Each number is 500 + 40 x the weight over its row's rms, rounded and kept within 0 to 999. Layers, rows and columns count from 0. Numbers have three digits each. The size before them is the row's rms in percent of the matrix's.

# v: layer 3 attention value, 128x128, rms 0.215, rows 1-53, columns 0-127
# o: layer 3 attention output (transposed), 128x128, rms 0.203, rows 1-52, columns 0-127
v1 114:554524531498525575525509538453500511519512581514460586388508498479481459498514542557457518574539488530490475464460517445475531443529505487449407484411509511550453490571534487490547523439467452549513397496560490489447492547468502533471514486496563509511520504502489485476514481561531482539488444579525474498534524429516556448532410508512508552510509470539472503479456490526475588503513
o1 118:445498515527543531509522483465477442525496541527532544464528529491527483482466514478417522439450501476565551517474570467607501495465466478466459496517517505506510491532487462530548420475531522487432513498495590450490480535536527476482533477501483536502505501456469476499563473472618457542527590561493484490492494592490575549560473441538481416515529458515513552513511555486478574585536
v2 095:464481501514511566456525416474431475511566558531527522516550497467485533513535531522510470476542501435440505464579513477502543448476546502466505505445515478525553557431504484414472483580532506497435485511569617537494571537527467506487459558556518545479479567438502511491483485452520530503496538568488516497532492545554449558495477508537463558431453486531534515516478448532510522432565
o2 096:496463473485561510494507483507511454464536545497515450511549538437519486519557502547533534461490562573467551490542458440536518427579404502516501486565471514547488442567559516507502532490507458442495480423521536535485464513475553501532461462527515476591451504476454474471482514489488493506441500585521500461497485526567454517542484609466424496514516480414451538566510467569520517472468
v3 113:617454426450500488507494448555520567394454549537494476505486534482503398548521515481485489457472531441529494537491526508613503498526451463492468475532451525552517501417473503527471482505429495525489490501560541486553539462477584484530454494492479451476466478528469478489535515460578483517494496502556518551502540518504511527476408486485500497461470470404575514476564534473537483512477
o3 111:581543505473541479488530427557521498509520478473515541493549536554502523506527502536506496525554506429411527487413415542439469537494543505499511466542606468516527515521558451512523486515490491504567519563526517457500468498496470473484591453478525556538531551460455517407477554517459487505507485590558558545502479435524475488537558476448502511488481518587559554492521452498480499527455
v4 097:573504477493537508462534524492477554443565481475482471506458498584571511555572410539529552506538477503481406478465440466549503532457490473517449563460477513535509561562562418501474532492521517528507518443567490510505521464453548459541551516480483442527461551494518542485492509543512546508527547556550438462497488513443543510490486505394460506491492498544568417512520538520482477517435
o4 104:484524396480473531546504568558543483420464524573520518478449473516531493484497481492520507448503466428447441487480563483448451513501491483509501504588520544488499501504453441494549466437539491477500444536490457452468530493476537500503540483504552510458561492461510523411574460520488607429429502561469515519438464507532516467467476450524435503467514567516536502518508393498512469538533
v5 096:521470496540504573497503505501541496461423542522424442507481472398473467455509485466529531479491485499491425489528469469475531482477525459506501516459461496506584480493474528391553512457464552571525494521543567547526426483554521572495502455527523492556515502498537462473490521498459560477537550508431491503503541465535580506520448504514452473486416491502525510477488623559463526479409
o5 098:479578499508532491483537482460534494530536500463468516438429532483518496527510504423496494595569501523500552537490445481517483551457479470475533533547534461525483515516524512440532424442498480494474488537547629496454471504510472461557488476589519506477517368492458507497535467532465536517468449540522489485442531494562494506509549492482373510532457475474493510556487472488555521584516
v6 114:571484523531557401551543530509510419521476424473547483478538499515492524497479571447505484506520479456486500501527493419450516558512472482578508508566569526552465578480537487464509549492493522508520577478529527496457548605418496589461527432466473416504548527488419513520459479478487464524466467459512501500480496498483538521493513547491484486568560500501525531589524481475516465536471
o6 118:460483493467522513508514556441537492431485443461492537561443534501510462447472489476472463572515619534475435490520539481539552477550510494529489475402434479434496494489454516528522462520472495494514527499470513486439489398465453469489537504470452427554489529508479468458550468485514440465543522504443536522494451446552459470521546503526532485499466603538461395450543529492524482534491
v7 098:508557455559493474496516487490525565506517477471494589516492555485496538470493443495466459432487491541456547563434446484505478528545506434481450468468552488489462522512524445509477520484540481422452499602511520503592576451548532520470530454562500367572541551477487504479472500529461490486470561493549485492496534516471467493504509529536523526483516547493544539477573533512472548431418
o7 101:497613428539445498534461535496479503536529472509442443507552577528449532419552479558443535533515469491524516527490545527436461471478568526554498603513517519550462466487509571498514450577498502506475510507435481545523527486480532464495559463467533445515427431520467548510528477514532510457499505529493550553601499494546463527484512492521475468511526560493532477531496464528583528495429
v8 105:513451456518443519509491505472558561536472597558469427533458563466582530519503506538606518556476502536480534395478466533491464470519513556516437433507460498467464455484480486470517466508525553554523483543456555508484463547566552541455448505515436454439487463467483402489500484463539520520576476565497473463490521525513498524475493517534527586488522507542471547475537475496468470492476
o8 105:485583512507473397452452495518463537471464560534468543440518517434472553506550519450567419466416532493481549452511473502507502496494518448463513498492540480519465474456504526441442489455482413503513407465528488464485537547438466529568547498530477529523446532462529507504460516464546513577486559493522503482471522475514487504543565483452451515419472440491442493507508507481554512578427
v9 105:449475523577500516577470496487522465536529478494539457493518504445543507535582469475490513460477453537531473436453464541532596564576499542460488487503441508528533434517470525532504438471471541552522468542447532474516478480486471525445459498492515470546518470501442430558549512543465500486539471439477505503539474496581440561519508542466494495611555485472456503503461538467459556432418
o9 106:549562534534505418481475506507444503479502509477444524435494522527545522480433493472512498512502471536547553553432527488507443501466523524506473471480472450557503554432476490538462509523556472420489484503521519544580550560516460469470523537619495487491427479630551563471480543447521534518544424527503476468439481477528477451530519539534468474480488473497455499432498468460533465563540
v10 101:497501482519463498510410567480491481531462528508523519495524500487426531498507464533544523493474506561438458542438469503474528487463485463575532547524474470496499460499489527493549503437549513475533506442568496539496613538519471563490472495490538567589448493493506428495429509495502475542540552569434589464529496443436456463440500452530518403453544438528508505484495474487467475446448
o10 097:431464483491510589467534515506516541504560510572517525527453505480511475449611441509413461469474541529501469521487443461491478519531512506494558584465451475528486508403573442501483443509490525431478431550531492483476532481513454478455418569546496515534500453460471588494571489514508466564500478555501487560459467519450486499488441460515493570519503491483545547483530561490503509462507
v11 110:486457586458507442443484499448535496485566549528513508551463488476487491572530467477517535486527523491558535519477489501529530542488515531535515593545474440511524493590552535481537422484443514507499494493565436458537429556499510488483537459577503595537539417478453434444456510493504531546551499581505433518558447542440468509488515496466523460479484485447477456479492481444509557505475
o11 104:501439483530513477428465457541424530471565468432530549543500457489522537456488535490508522444535458451529448431479390556507486476447453488539501501529510556469491540508478493477519470432526543451544464496492456467461578525559520525483522542595515527486539498501505591532504501456486478459504578484529489464457468586501455513523496523512490513495453521431566551547497494451413484560523
v12 089:529467499523374466537513477495517496543571461465484537557497499519462455447546438446446561528489570515493581526490467509494461490553435483478486522436488528449469511549505506482485528457527530429498496447474552491497504477569584539529462481521531496479413524480446497454494477458485550494411477563472470442440460538548497460525485572486482496443552472417444473537533502480512522483535
o12 092:509521489584454493528532505527411493570502491522482496490464492443495580530590465467483555478522539434524534428469570431441463485497550526558487560468442521495471496475511508464498480476479482487486517502446471468469496481527543492582557527411489565541443533504592478558474555475478432494514466547506479470499420447509477512480470541550449462547503503463471462545421479450480507461496
v13 115:453475492480436452576524591466503490525558619482448483514533491452517490471463441491475577472469486476533541544447542498526486510560510492477478528522607491513540448487450481447468528469528423588480541495545488465485461530476558479436447533516533510481443515465504493474463533435462409511537545572535451514568499493524465512481477506461440435500501505487530438481495518488500470545535
o13 116:531545507493489540474553514497521479513537520512508520526497468532581482492484474473499520474430467476553587434497530542487476455523508517471487480549502573464414495531501524513452485509519500567501480495559537477460490478538544467480452457571453529548543543474497581496511607496430445483480472516462474532506448469563455486492579511527593467603462504386521546498510499459486535569523
v14 103:513571544484513526431473489537493546525543484544453534509433529475501450546495460430473454489500484493460519502549448487564496494527484533515510504504538430564459512422497558535525507510506516562509505443455541475417480509392554573441406502518492514405510446463460518475567470502454550475540445434560515482515472507496506484505512558531518554513435567526464456489494551500554502539477
o14 100:506447543480548472491483427505506458436485486461584502500459523529505485524508553478498586510414486459440533513486536530481559474478566459475459465437529460512542539538464578514457466502443491464505461478491515534465554551521509441529556514482441486500477507499482528465503467538501553551439409413509451448498490485489507494561571571500465535431492562504544487630514502493513496526487
v15 094:501537529475461482422502590561538484508435543509480480476503543484520468539498440442469503518481571520508404505448536493505463564475465570502528483484493470504538504532467478419554511541478400484405493502469471473507524500518501487508482512475545510536523524451473442488486421468495497521539489425437492457509570456474475375513451491463536458477493479502501481501550462500562602499556
o15 097:535503458534463566455500516498464468565588469454516546496474499462486481564421529492475494535526468507518507474448532488482542547539549476493561494452471564496563479477585455498529506463501600453483502390515512472491522480569530541415520445484486494485497432479456562513445487495438441563483505452462487558526412480521481460580440477464515487476501462490539466529489508537529518542455
v16 105:399439543471514482563535543553537517497408523498450486468537515440513517492459502506482498493481492518474425498457469570487521529519532484518543482473493559476552500537455518444521517399511485442466456525491510439442520544543556562584465485477462455496553514435497503580534517456519516536530536463441539432491472544471462482541540503490517495548512544546536402435465523421474503507497
o16 109:521498512489472553491533521509491500481580515456508581451493518498453519551506501480442418520455487508503480470498515426452467567500431517479541474437482535463445469540548536516521457533515529542436514521525470508527498543483468542552488491518482519440467426558508542508533535489560490537565448441479499482327543478495473505506513503451592468511579469456549420535500470484521535505485
v17 092:522543532482521503449547508545469534504534450459480543540559598465558425467480487472496515482458461547470539472453500485479497533527510445513587458565523487467504530476525507489472520454544475469543555540547511468482426462545523556515435439570505542499442485531578540517461462505526487543539497502428591420559482482487561529511557512494479484469453454575513525489530553470464553461445
o17 092:501537529484565531493486459425516536458481484489481516458507466496508494500561510469492519470518464440495487527564514497469552483502526476510573465555493465463485539585548612508575511523502451527542432536532622515472565519479539466438485466483494520512469362510491557472517437563536460448513468463490482523515484461479460493515529461598464557472465463474539502523509497444557510463491
v18 097:462422492441475489490592483388568468531554539466564478549484502412540522469465507436530448501488533499505469474545461544524589548486521475488545465506455521576510473506525477504495545471511463550554505492462448554494553506566419444520498498527459465474444435524504496476555480535488538528514473537501450447457466463448533519505485448458576474548503412489518461521506525522544491461495
o18 096:480515485464480493515465543556479483444452459545508565546454508527462411509451474501567476500517526441400525497469462543453529559439457494459535499525487484551531484557503482478476535459479473487435492489538429552489453466480602484515552571527496560452517501506534601542449506454521486504571507568425501473460488465539541475476533551552498468517501442503502542438499565473525518448511
v19 104:498493477474502520469425469473523448458511528499505465540490502517489473612488382498394573562525513550497504480496499467546473505496522500519505425493534463565538507523432587529477464453494418528512477468555510580490493486483558534527507488433532456466511540515500518533458452459461479498477531586518426530511557516548512562519478548527493538565473473502487569558440539487462511518472
o19 104:536482508447496545521565506530539499509411570494540563526470585484540538456516545512470573554468474566518603490522472517499456469445456516526451492475486525485458472518489415523452485443553554544527460515432545508484551569515531437426488482495485508520449528510492554571529524483503543454456517504492532484512433469444505516474481458415474494548510513477502549506507449438530518532411
v20 106:519513428481533496424510494457520501467501542525497449526470501499543458470544465468466385526488480530476479465512508409456540521482518536494521464527482503528512483562537511519518482547436488493466503528455508452483446521490578457447568494496535497535453502547465458479471406547511501474421433524462563455545508591571471493512463485477506482489435449523572507552592540435520555550467
o20 109:529473527508507460483482523475402506429519511456545504437476546484532470497467495440547525450571498454469545538522461572514454471433536517479523560591514523555504520524456536550550603460483547450563527476520543491531507499494494514483508390431482505488502525493508535513513517478522479471544495461463499504549425434510524456573484505524511493467424441571517525556532537492579494558474
v21 097:477507480552558466520491498441583545516553507544467514544578520459630449490551507404511520505451487510487518493511440492491509498514404509540516545443524517500507477425555477471500458466429568534521442448540510554468566492493600538487535497489465428432481531523452499551468513527459481489486531470515474486484501451499473437490468534512462481451526489473565545551493525549483440504483
o21 098:520508517557483523533535553538476512431514558532487491477473550545589498471488494478456472566474531464462591489470530459524524503493549509453480461439472466514509466481472559514445416558461437504590518559567506514442482503502546563594561542518530480504497488485537505488479512445462432421472534565502458503517453464433528498509544447479468532435530553546557514489533438498533472520505
v22 087:522474475494490530613532526454470489595508510518467498574486456474540513579473501504558494460518588501501463491491463499520529507447439496507551496535549511486513522485519519472458538472498614492531518510543477516503446488501510509483465508463446520521497550496545502576518479551558445493509595501617512445463496567516559527514422505499478477510448507534521500616567484534494544516553
o22 087:525527522492511519478452563503431494490455563474455449476502461424570553511446438609510468490430485501514453494498523490476529446519543434548527454500555476565504453544482465471532535471477495508491515542524489451454446496478491492539431510505424523551503558521451466508553450537411462406508537483451539499433460421523560454462557504477495500532534480474496533491497470423494499451501
v23 095:472469510502453464469498523498455477506499522434526455518472462523538474486528489529520508521500393468432487473517535454479551446556416504509483433506543516471471430513503500454496476560545486483538491464506511525533483530416411555522513485545524497409539563548501449586558387473496550522490544503477534452494484436496470415473537498464521531403488484485428509570511513517504512542502
o23 096:506469500549443532502499585516446518469446432469533498524502507539564455498583543450535570479529542501524517508546524435544497570528526437466487472467446460422564561515562539526466577438569423527540475424507543473510452461486505474470503493548450439505472493516511503500539498449516507507444497540490475505485442543530548492502484500475457551465589453480462496460457563519526562477490
v24 098:550552475485532526500515398478460441504521467540514442498520536529532555524530508513508528487447475476491531523495533504506493483551499536512543442495452487491514506525545406422506462487472494491424504529477458547520541558541555535387520539443584527469463486508510512506452516367534574549539439519467531595547509498487525525540518511480480466455503511503481501566538472515451484499593
o24 099:504486516501515423503509496528515501531544548505484468536509499516556528517491513505528455545503491446522565555477439471484556454543441501531501494572439623491533453417414525510565504483478456484510455524482571449497491524455496528412472477365529526572539481472527514434472536510503451533504533543534486481530504488454433514513548517483480553454519448442465524467512528558462502551454
v25 097:498528504562533450569553568501468441466529584455525486550468525510473564505470518526574457542490453475482483487495479584548485496541500453463519506529464503506515454549448407536500464493469474494452567489448514454475398548529480481526571547549489447570498447492516514466577501466515545533417536514507489465499459501459490441497474464530469489461513521439516520537593530434489459501543
o25 100:526492510551397443561483533543526499499501466461396545465589483471487497469534452477494447466483501437531466530464483517549413574519488507531539529539517555447472515489512550445539535517449535557436445486495446527544504456477530489481479483474501519480572514473502547501572601539476526475487492506483507481459494474529551509552494533460490461508414477534472556465414549519443550469533
v26 099:506496497522515578498564517510496468488528472537525557481471546553507453491536517486562453486527519534492507461513458572520424462567518496484364557488557443472550579508492517531431555480527428469541497562449593456487505471515530526579474512431533547423466469502467548478491485546483482540523503478543539497503501470537519528495458459488471514543539488549477466502603508453470482455459
o26 102:565490516496554525507424442468544506548518542551507479429514453496436540483507509599544466415498515464444527504465575442541523482490550506536537484452492451472467519555495516516497501583507514467399519546508457489530583524479550504506488515465499514446480574519536504485506473595520527511499441546469492562465494489545450527483511425524449483496405521503432471515470551503537455539467
v27 103:532518552487447561505524512508488560491414529479578460539512545527471435471529516513499535532563473532558516453530547499524503475530462486557570510462488506505517421452409502558536507505498531508512536523436500485544502530429548588483556433515514461611536489550444509467541484440465520484459436596493515511434494463512473470509492525525453534564482552509440509443506523526555509510521
o27 105:520572520488543470491570493474466434435508452380509524452507580498399472486503516462471467566498478544553474511492540504490513545459513508458477527497470489430446617506524521471471442477514430481437459517448589439517404478547493536540453550479471543491504563497461552513460551494573521518457509475511445472524512484484529502533457503517490481496467542527475524461504535515457480490468
v28 094:456602510543486541462530526489561510580498555521472454518422438504515471476562454529494460599512535517502496530494556498423598478526529497499518445499563485497451511522526560545505545545511486525484529480467451548517465502512614456519578580509460433532508511492488493462477516570468471479504499478517514471516503506519450469580493517488482559460532508515477487545496546509432560578523
o28 100:438488478498466418509459621466494493458482499455521409454466559499510587475462534464454565464422442522463521480497508530462511487432530575497542499571542566524548482510447558482505483438446524499484544441501513475537491519484478486526513470503461516470474521477502552553567487524489500499440469473423447535579485498467553441559455483480538480572517470530513496478484501490578508497535
v29 104:532483525528493489489409551497493477566529536476596449416469602460531540469576536577463494478515525442448474469487464531421455456482480521532483544469528505500507412515477441406467522494430493498497535522511427515512525501471456522457465497504471530449467560456487522502526537507512545535499471440425528490441507538492495538522466523500536471529490545566444493466538480503507526399523
o29 105:517500399498523522510552486528469489542561520487497525430489451491468514504440391514512523515461525504500450601488541451599540495518521450485537493504452602497558513494528461431454507514457448508545423486548473541445544476455526479512508500481494475527494532552463546493512534417509503527507503584513465467477471532461482416474476513502504459503531407482538433475535558513452470502451
v30 101:490486499532485482445518432536604506477484469480503558567475509540454553508611487555499497529487456555504545459498493487463501484488504549500427474532551421564481470479482518505510533472513491559579471493430542475423575488475438515560477536575479463499545461511527514459519482492431521522486518527434541485460533554487527387523499452477503507448562555501445500456499487549477485538459
o30 106:518468517466482515565494492512487491547554471575565504524536589503406413459533547499518516531442555516497414527510541517488497522515484458474450499489493461497501557437515587565445529515492500453490517486449506478454575504449528500503584526492523545509500467460570469567551512455542508518408412476523424460531501532506535531482464531488488519573496479508443477535444532529538512554492
v31 092:543464504438510489496437500538570464516470487522489539553489458534520509520477540484472569497510537467500479504425496526479527509510567594493493474514395450458458435508559423497498485511490516447490436577454495538439535515585450505506458549462517495511494505459488536471480462483501484526464486497418493448559472461484475480416551458461492601538537447531456502512532565506524591553505
o31 097:493475531458475436516483549506465556595485559551498476484598424521497385542470516465514532492514525516529487488542462544420499518478538452465516485498434503511481412468484470510548467505522487481460462412482491480487437516555517550426605489489546516465484472530504439524516504440551436567532535492466465524472516445459447468498430489515454501528498438543490541519485493452508462531501
v32 109:482517525475489504554483519509462445468529517563495519563521502514584566477470534545586514609509448557467498510574513470537511452495490469453557475528491464523509555497452500428546523498521542533507506477475440495495463444546454429517485512460458515527508484547529459454427567474544511387486478489467559502514545460428430525486501473543517515448512511516549423453510502529514512402492
o32 114:487534461422474529507493565545590456489493483530570455498589453479501573535473517463507493572483544524488439489518449507552516476553494542463570584541547469451455521447508501405527539556501484468482496463534494478499542585535449497498446526430445525479539448498514527532512522567446522488481498463543541512540550518494532501464521543504417511429500499447519554485521495513517577488539
v33 102:444488390468507511459495443545507486568489477485559562486539470500539536500527521469479498477463454460497478543556489495467494481464524480534541489523497525528499546604500433451515401482517521474478432513420523459489522547418473507553522506565427530441458496514495512511535526466465584464469531518463479480436469589527504538521468453462456457457494567522526510568564506470478535519440
o33 105:488448571501502523556512519506450537513525487556602530466480527479546525538531495507551457533503525410467482561468458446502522488488470578569473522523514542537484495461500541533501569534500463447505466480449486444481462513438519513556530477461577444522533509516478482539550552385524582394544496440478509501446539469494491516516465575519538587531479489456528473495506490510523545457510
v34 102:493509501378504463475429499490482486497535453469510491499470485492490492514493497549444491516560489543587486512538501506513509496466458506486481498465526544532522472433498480506525552506434626534495543591461464611438531490454490474534461507482530445471571495573479467549576523500452510520564544513454516457523513481489510511472546516581576444509466507499492463492467558393470504513471
o34 101:503498450458490485473513520531536530481466526513501463430525537587572497489558487500541559584448504546519440541442463525480532546452459506463528439499440512416493533473517457573583554472493505454506473475488450580510524453552493440534519526505451532448532599549497530510494430435572557523536482471513516429516546464490505513485528484499516514482546549510526484557572475454458537498489
v35 106:520490501554450489531518501533534515494533481516463522393523519459498514531464480577560517562586465483465518575484505503480515476497502497462500543470504413452570547436535491435554539498447541456512468502512515516451486524454463482555564509544531506477490529572514538479476445589500469551424459467592502519475526446482525522394550502476459478514533518531560469492462513488536552530425
o35 105:474474541501484538533524460519545470529436538568542420467491493506541493445486511472398536556540524511566468526570513523575534532517514469481442499515497491480496496560554526500500450544478539521496505482509400548460481464539447509557578489499464422437475543475518477521498487597551458491468541483478526575410577541532486484476444461576467512479474488536526524463530459515506508552469
v36 100:512526501562472466467557499496545492471487510470469530489531450429471435495525577486515533451518512488512415473528531505457518483444481452450508545507521520449506543459520452432501512478466490583457480564537501472496506485460469493646445472539513451473496523525501503463478456533528476485577544462482575478492517442507425517567454501491450561385485465470492509521546525411536517462514
o36 103:523479514510516565483534515502489425528544479583472503463553543516535492570495507485591539511502455587439427457469499466508564540533478503513593478505500438473470531533579602486532492546536480524518497483528500496508500490524492561487586457487533549509539481565416521469554435479441462533516493555477551600515516553572507516516510532514456477569475476545496466494510461503481500471515
v37 101:516536533517563543462552524446423505449532549513493529500537486496495424496535563495489521546484497457509544454452481512388591436478509483465466541515525490576506535527484484451535440453525493521560571555432505465492468524473444501522512454434503490556534451549472491444506542442514466509497464490424494464563472453483477446466502556491499498461491529483506523528620448441489493535538
o37 105:518500555544431487504510513444431429500570444528495529513581467499468548522527476458518522485517495478475481544496477521592495499521448485543570445495449443416541521417509491573506486569489496460455495527481504462513501462402533576444458484485473495503516525536445524505525431531546463537550483481516451456565457489486514521565477461564427455453454495470523544524519471448500545512553
v38 108:482514499517471502520493505487537487484551529534442487546633479495429561529483451492520513477512497554551480491518545434512437604444505444472513491506504446582549594589488513548463526502498434447538532506424424514567471483478481471501537561528449500445550418522529489497515524496488516521482511430538530479532505501527554461485469449454481403487492479500496522526441481485487525490473
o38 114:472479468459469611500437475533508441529505510514513528493496535520500475471431493461429515514505465410567492456525446467516465501469468467550541477461564530573437523453486504540480600479472542488441578488510476517491534469467522462449470482506538470482566470470508547489499489528462560465447462418464535470502494514517478565487502464546526528499419493541464506401404456518477509488557
v39 100:518550491519449441466451471512490444505445476536468508486465596477563511607436492484473531488446471513482490446541465562547532550575507525506471557502493531496494574546609578461519561521570529523466486486595499504509504503508583548557532461558476509473481552522536481502527497487527497557502466550508555511474452519488545480542470501466537593508480447488549462511455511545478489484492
o39 111:561545489477499518446510532521462548464455513493505498504476512465486538516514498558468524485534492471467547485552492439499522580510470524472525506505503532449497455479480521418456462422543514514502505547472538517505555526531435446533614545508516541529495439475567549445586457563450472453570597472456535487428471592481503476556540504490489498508468517543529433577500462550538534499466
v40 106:561515542501515473464519513519451644474469486558468529503531441532470473499536478571467522537472465476544521494500502504495527522472543496534456500508484467459598450577450547553553487469500522544535536511482466544506495524452501479484580514485535548527426531528509479455459484502412436468507552432492518450526551564566539469502527538582508528491436510551453523473436491572522470477528
o40 109:494511512518535505528522431435438525512583523505479536510483471477529442493553499453486538557454429536530480466527502509520540483464491501449511532519564475484475492415463503522460502445510586553524499549481490494482526515472463507514411501522539450457430624526437522498486518550544465436446481448585467460563491517415524470433470428489464485499495507499483528533531434559531522449524
v41 095:521556508433496460527572437511492457563504491441491514495502506478523436507515538418520458556550488492492474492560480464507495492543547526485494491462525495490530470527502525539473438438432442489510447443467454510520490561592465495495468546489433496497480504432511474552541461491488473522411573439431485550390539451504536519510483568542492437447428505505528457463473491555565503520530
o41 095:513531537473525447566515517531491559464506481543564542531526529450485525549478484528482480580580494503510525500498581481530482471453522488546518420436534557468515442555461510530510512558465499487541561470581491546431476515534502442530404486468537489457513536500515479520420501484488482511508482474504475487452469495561563473508505508456420461503567422486541530524431570552499526413561
v42 105:510511516474560526589448539494510508527492506615488567468529435459521519463602564504504496473509504534473539450533543502467502532477520499502438472468528470467477426607484515477594508556523498540469585467526535524523457451448476419516463489454508493533453503440469452494519457516489420469512507500540511468430514503476531504476510428537474477556464491546507490476517600549482471477501
o42 104:574534489462539564425512498485580499533508533479473496466487426491562446533505438435538488456454479512494494457450530569536538497513512528413439584475556490515543499489512473497539540463497487483453543528529530459499456573432512462506400504531584453452460525503481422522560511472477486515498519461473483515516523494551488440484504468493418455488477485519503444476568557504568482538558
v43 114:571488510496471497439536482463509510542467497460477444494420565507457569490456495437465475460459457522483446451535475457506450476442560497492528541491573472599479490568467518497534507497441482482491516532551479554494533493544508541545465500459526490443484479465446485513542560562506500443535508519484474503463511472550493408546393502519533466550521512527541544464440546498449603434492
o43 118:470461431501493509503504503458475467527535489562488519429491500544461490518428474537471463567491511545433550503401494409472498475457476479549477496434585577484502468520517414393478519432548511446516523485506541531500507504492481385499502477463523537470438434451453540496547469476487540454491474518490471433531510522454552540566521472549505474499475512460522450534457554509496503534470
v44 103:478411497467564512477485459543516514526493477455541576471496543434525475441476461414426564524487500423493526534534468513517506480497481514533491526522461565489490548555463555519445464530521479529602495539460521496467459514479459533540556437462538518496467523513491488498470482530482511397543508493561501528575485533490494503534486443420439408472497492497461557509443504519486502603448
o44 106:445459554449534510509513439446405538538491496448552549528449464509559459526504563525539515502561468442482621466500541494479494464533489576623473526518505489474520544513524461557480508513538515509477555468505518544461497493474491572522529604516498469507557456500512534526519469463505573444521462483514490538530561525446508519469507501470516519478479542499497488496537476398599512508522
v45 116:501483444512526468499470473482477437545533452541474563497506486528513539497464487491519506477506361506498588575438512544460525447510532567553529591522500542470517505502549525536482534541497432468463570556521483485503521518503506536481473428522558452488528494426481523486539518423518560518513498487536519449485523523440531517510500500619446499527429491538537469460501461476511468485605
o45 114:533499520490476495472524439566503483523553420426460505513428505474522479499543485591516449461489455499514472532524520458541541431570467483488493519460531597422511456518400541494546481496516412521485511522433439549483506518487485475443450488464470451430510470410475552517583489466506460510554530492610496489534496485517456528496501490511508511512482564504441510583512486529499510469495
v46 092:562452473511502537480481555440429526518484488502505558465493548530481503467486537547436491534410543511443500473556530511524513488557547477466545548459474535554478459503517499514439469515480452484529557446456525448510538563512516445538444527525538490495526510560466522490476503483449549556495449510482536512533447465534506532446494548501482441428560435468531474483555571594496545527626
o46 093:545460481460520510511582528485459470467544513488512477577495383550502504485575468511480481442560519491503546500485558509507482536474447475558509552521455474522511450504514516443504500522444531518473536459577557433484477472486521466536441483456554574460495516458522526417556509502552466517530478522458476482533500529380475538529500592536503441485472474561447581485481502527466569504486
v47 097:550520437492498498524496454510489560438501503496537552484505464545474488521474494453453462489470372427463581472500503527503496576521502527439546478560555524534500533468538457497451522547527467474471528509491493524454456487519532555513502529461493553483432501501465535502494416496419489556477445512470439546494484500411488437516547515533519583504511450492445499498490433436441514450401
o47 104:481541548627556482547520433505537525451461439458483525491542515581503465482542513505455486513450543466509524555547451511550518476503561565487545511519487494422495495492491530535481473501557529492553517495431447552562481570467538452421602489461483438538439526440552425539524481515467517511504507500434512512533457512425492523469527560562493511479462461480486478544505490496472449488487
v48 100:424466575523541499541500517505541475443508513555465569526483488530567564414426520469525430611561509499483474496461521558539429429467487439522488475491453472540518519490528442493529433527424494554508450499461504535514491488523474472461425483528484474537526491501578547485513490442484502553581485459486532523491539469486596505466491507519437522478470528433498505552511429487519492493528
o48 103:532497512498463433495522507506619461523495507480454489471527549479462499476497503515480440550483478407489493526552514455499515508533484448534529476533551457580578493536474470474494502561426523559430447466494461450467524516531524562481484480516479483466619474535507468537471507464482445532498551463543510466518499531509569563465532512456425481455491532452407585450566522523492536541488
v49 098:575440532549461549520528492490532466479447440526516541523563510516485495471509550535468506566518610483477499473552453491566504414503565497490469494582440511535475543528456416454520527519554541524466570521544451473528534548465546443517507479627523460495489423519472521467485486472531480531510502509486452448474482508502419562527445507470495492520503445577473485452500492485480505536464
o49 100:475464456464512447484536437479495459527490500485529545519524518489496484451503514540472494484492529445459355430491467542480531524529447548506493527544466428489449533446487493498493494444464501517441504450505508467470536522594571499597544491429522582539471545542439465462556542517524506439536538585477477493494545509555444525512500483567529501556474424506498443459547472532520476504492
v50 100:506413492459482483440490454438531414517515454499504482485467531574485443491511601488512477528526466589545500493485489541502499520526485506499458600512496477549520495519410563534481501528516488512550512541482520572453491506527470541483527473483484534521514504500494501474545502527431516538505512524569494581488417471507460627473435450565496522481520458496579410490500559467506514545470
o50 106:516516510443427461480484495494616580484500488496546498476473504508477505492473509598560455456596514525504539579473474495456525508500495537502484496502481516488449488531472439488534469477539486455507502438541459547495485515460522462468515552523448589477459619549537508549526523460610539488523447463495458482494494560513485523498571483508484539576456559541500553498526540518471481511579
v51 110:523515488545436479499473586445536486493493505474582459510482456520485416466436510568476512518505523518553502469457579471553406516464541488477512469490490529487474559479424552481504521521551463518453522526495512479449435408567583480439538524480503527486524484511495525479579574526485477454493566424512476462534498495570529534457544486540503470499552432524502493503519543496422465435520
o51 114:480498498486526483504472511500586519548430502480459497477461482509480635529482550453591521489437498505601519468474481537505443560476535533467547513473515478528425484491547466416513563456549531567509450479526556525511461422527558487525463437497482464501523491491522469491487514551552550511501468515463445485589452443478490531473534515502540477595473528556465506507559494503501442480522
v52 106:526433497530437404513481492473469488509424515470526492511482517499424426536483447438511494496520449459487539441501467445531461543421508471493578518495399537573450499532471548482471536504468463480498575474532458535468417486540528555526495523394513473550464557509532515426496483527480479500415534464507527551528444505516499524451534555473519482451502512434481510462480460497482480442482
o52 110:506507519532520529523593484517495507457473465499458559509470513534477553547512529482464507541556517471550493518476487483487426486507511518540546548528538542498431474486541485436433530479546584512556523468517488619462438483516421492479512460487433491523506528509538536486577394564455494510511472489531561463511405486459513517463524500475400502503481486548509452476488474464443404499548
v53 115:453470479533467476449449498478476517504490494535508480498554515467591543498493531510438448498453502476450446522477504553474499470545432522479503469472570485544423567514460542535557460389595515548505541499438480431562509570525506500464508519484517513478491488537464505494558420465561443513524533479485480564577507452567486472544475473453536494576495519499493480599513450470548497501525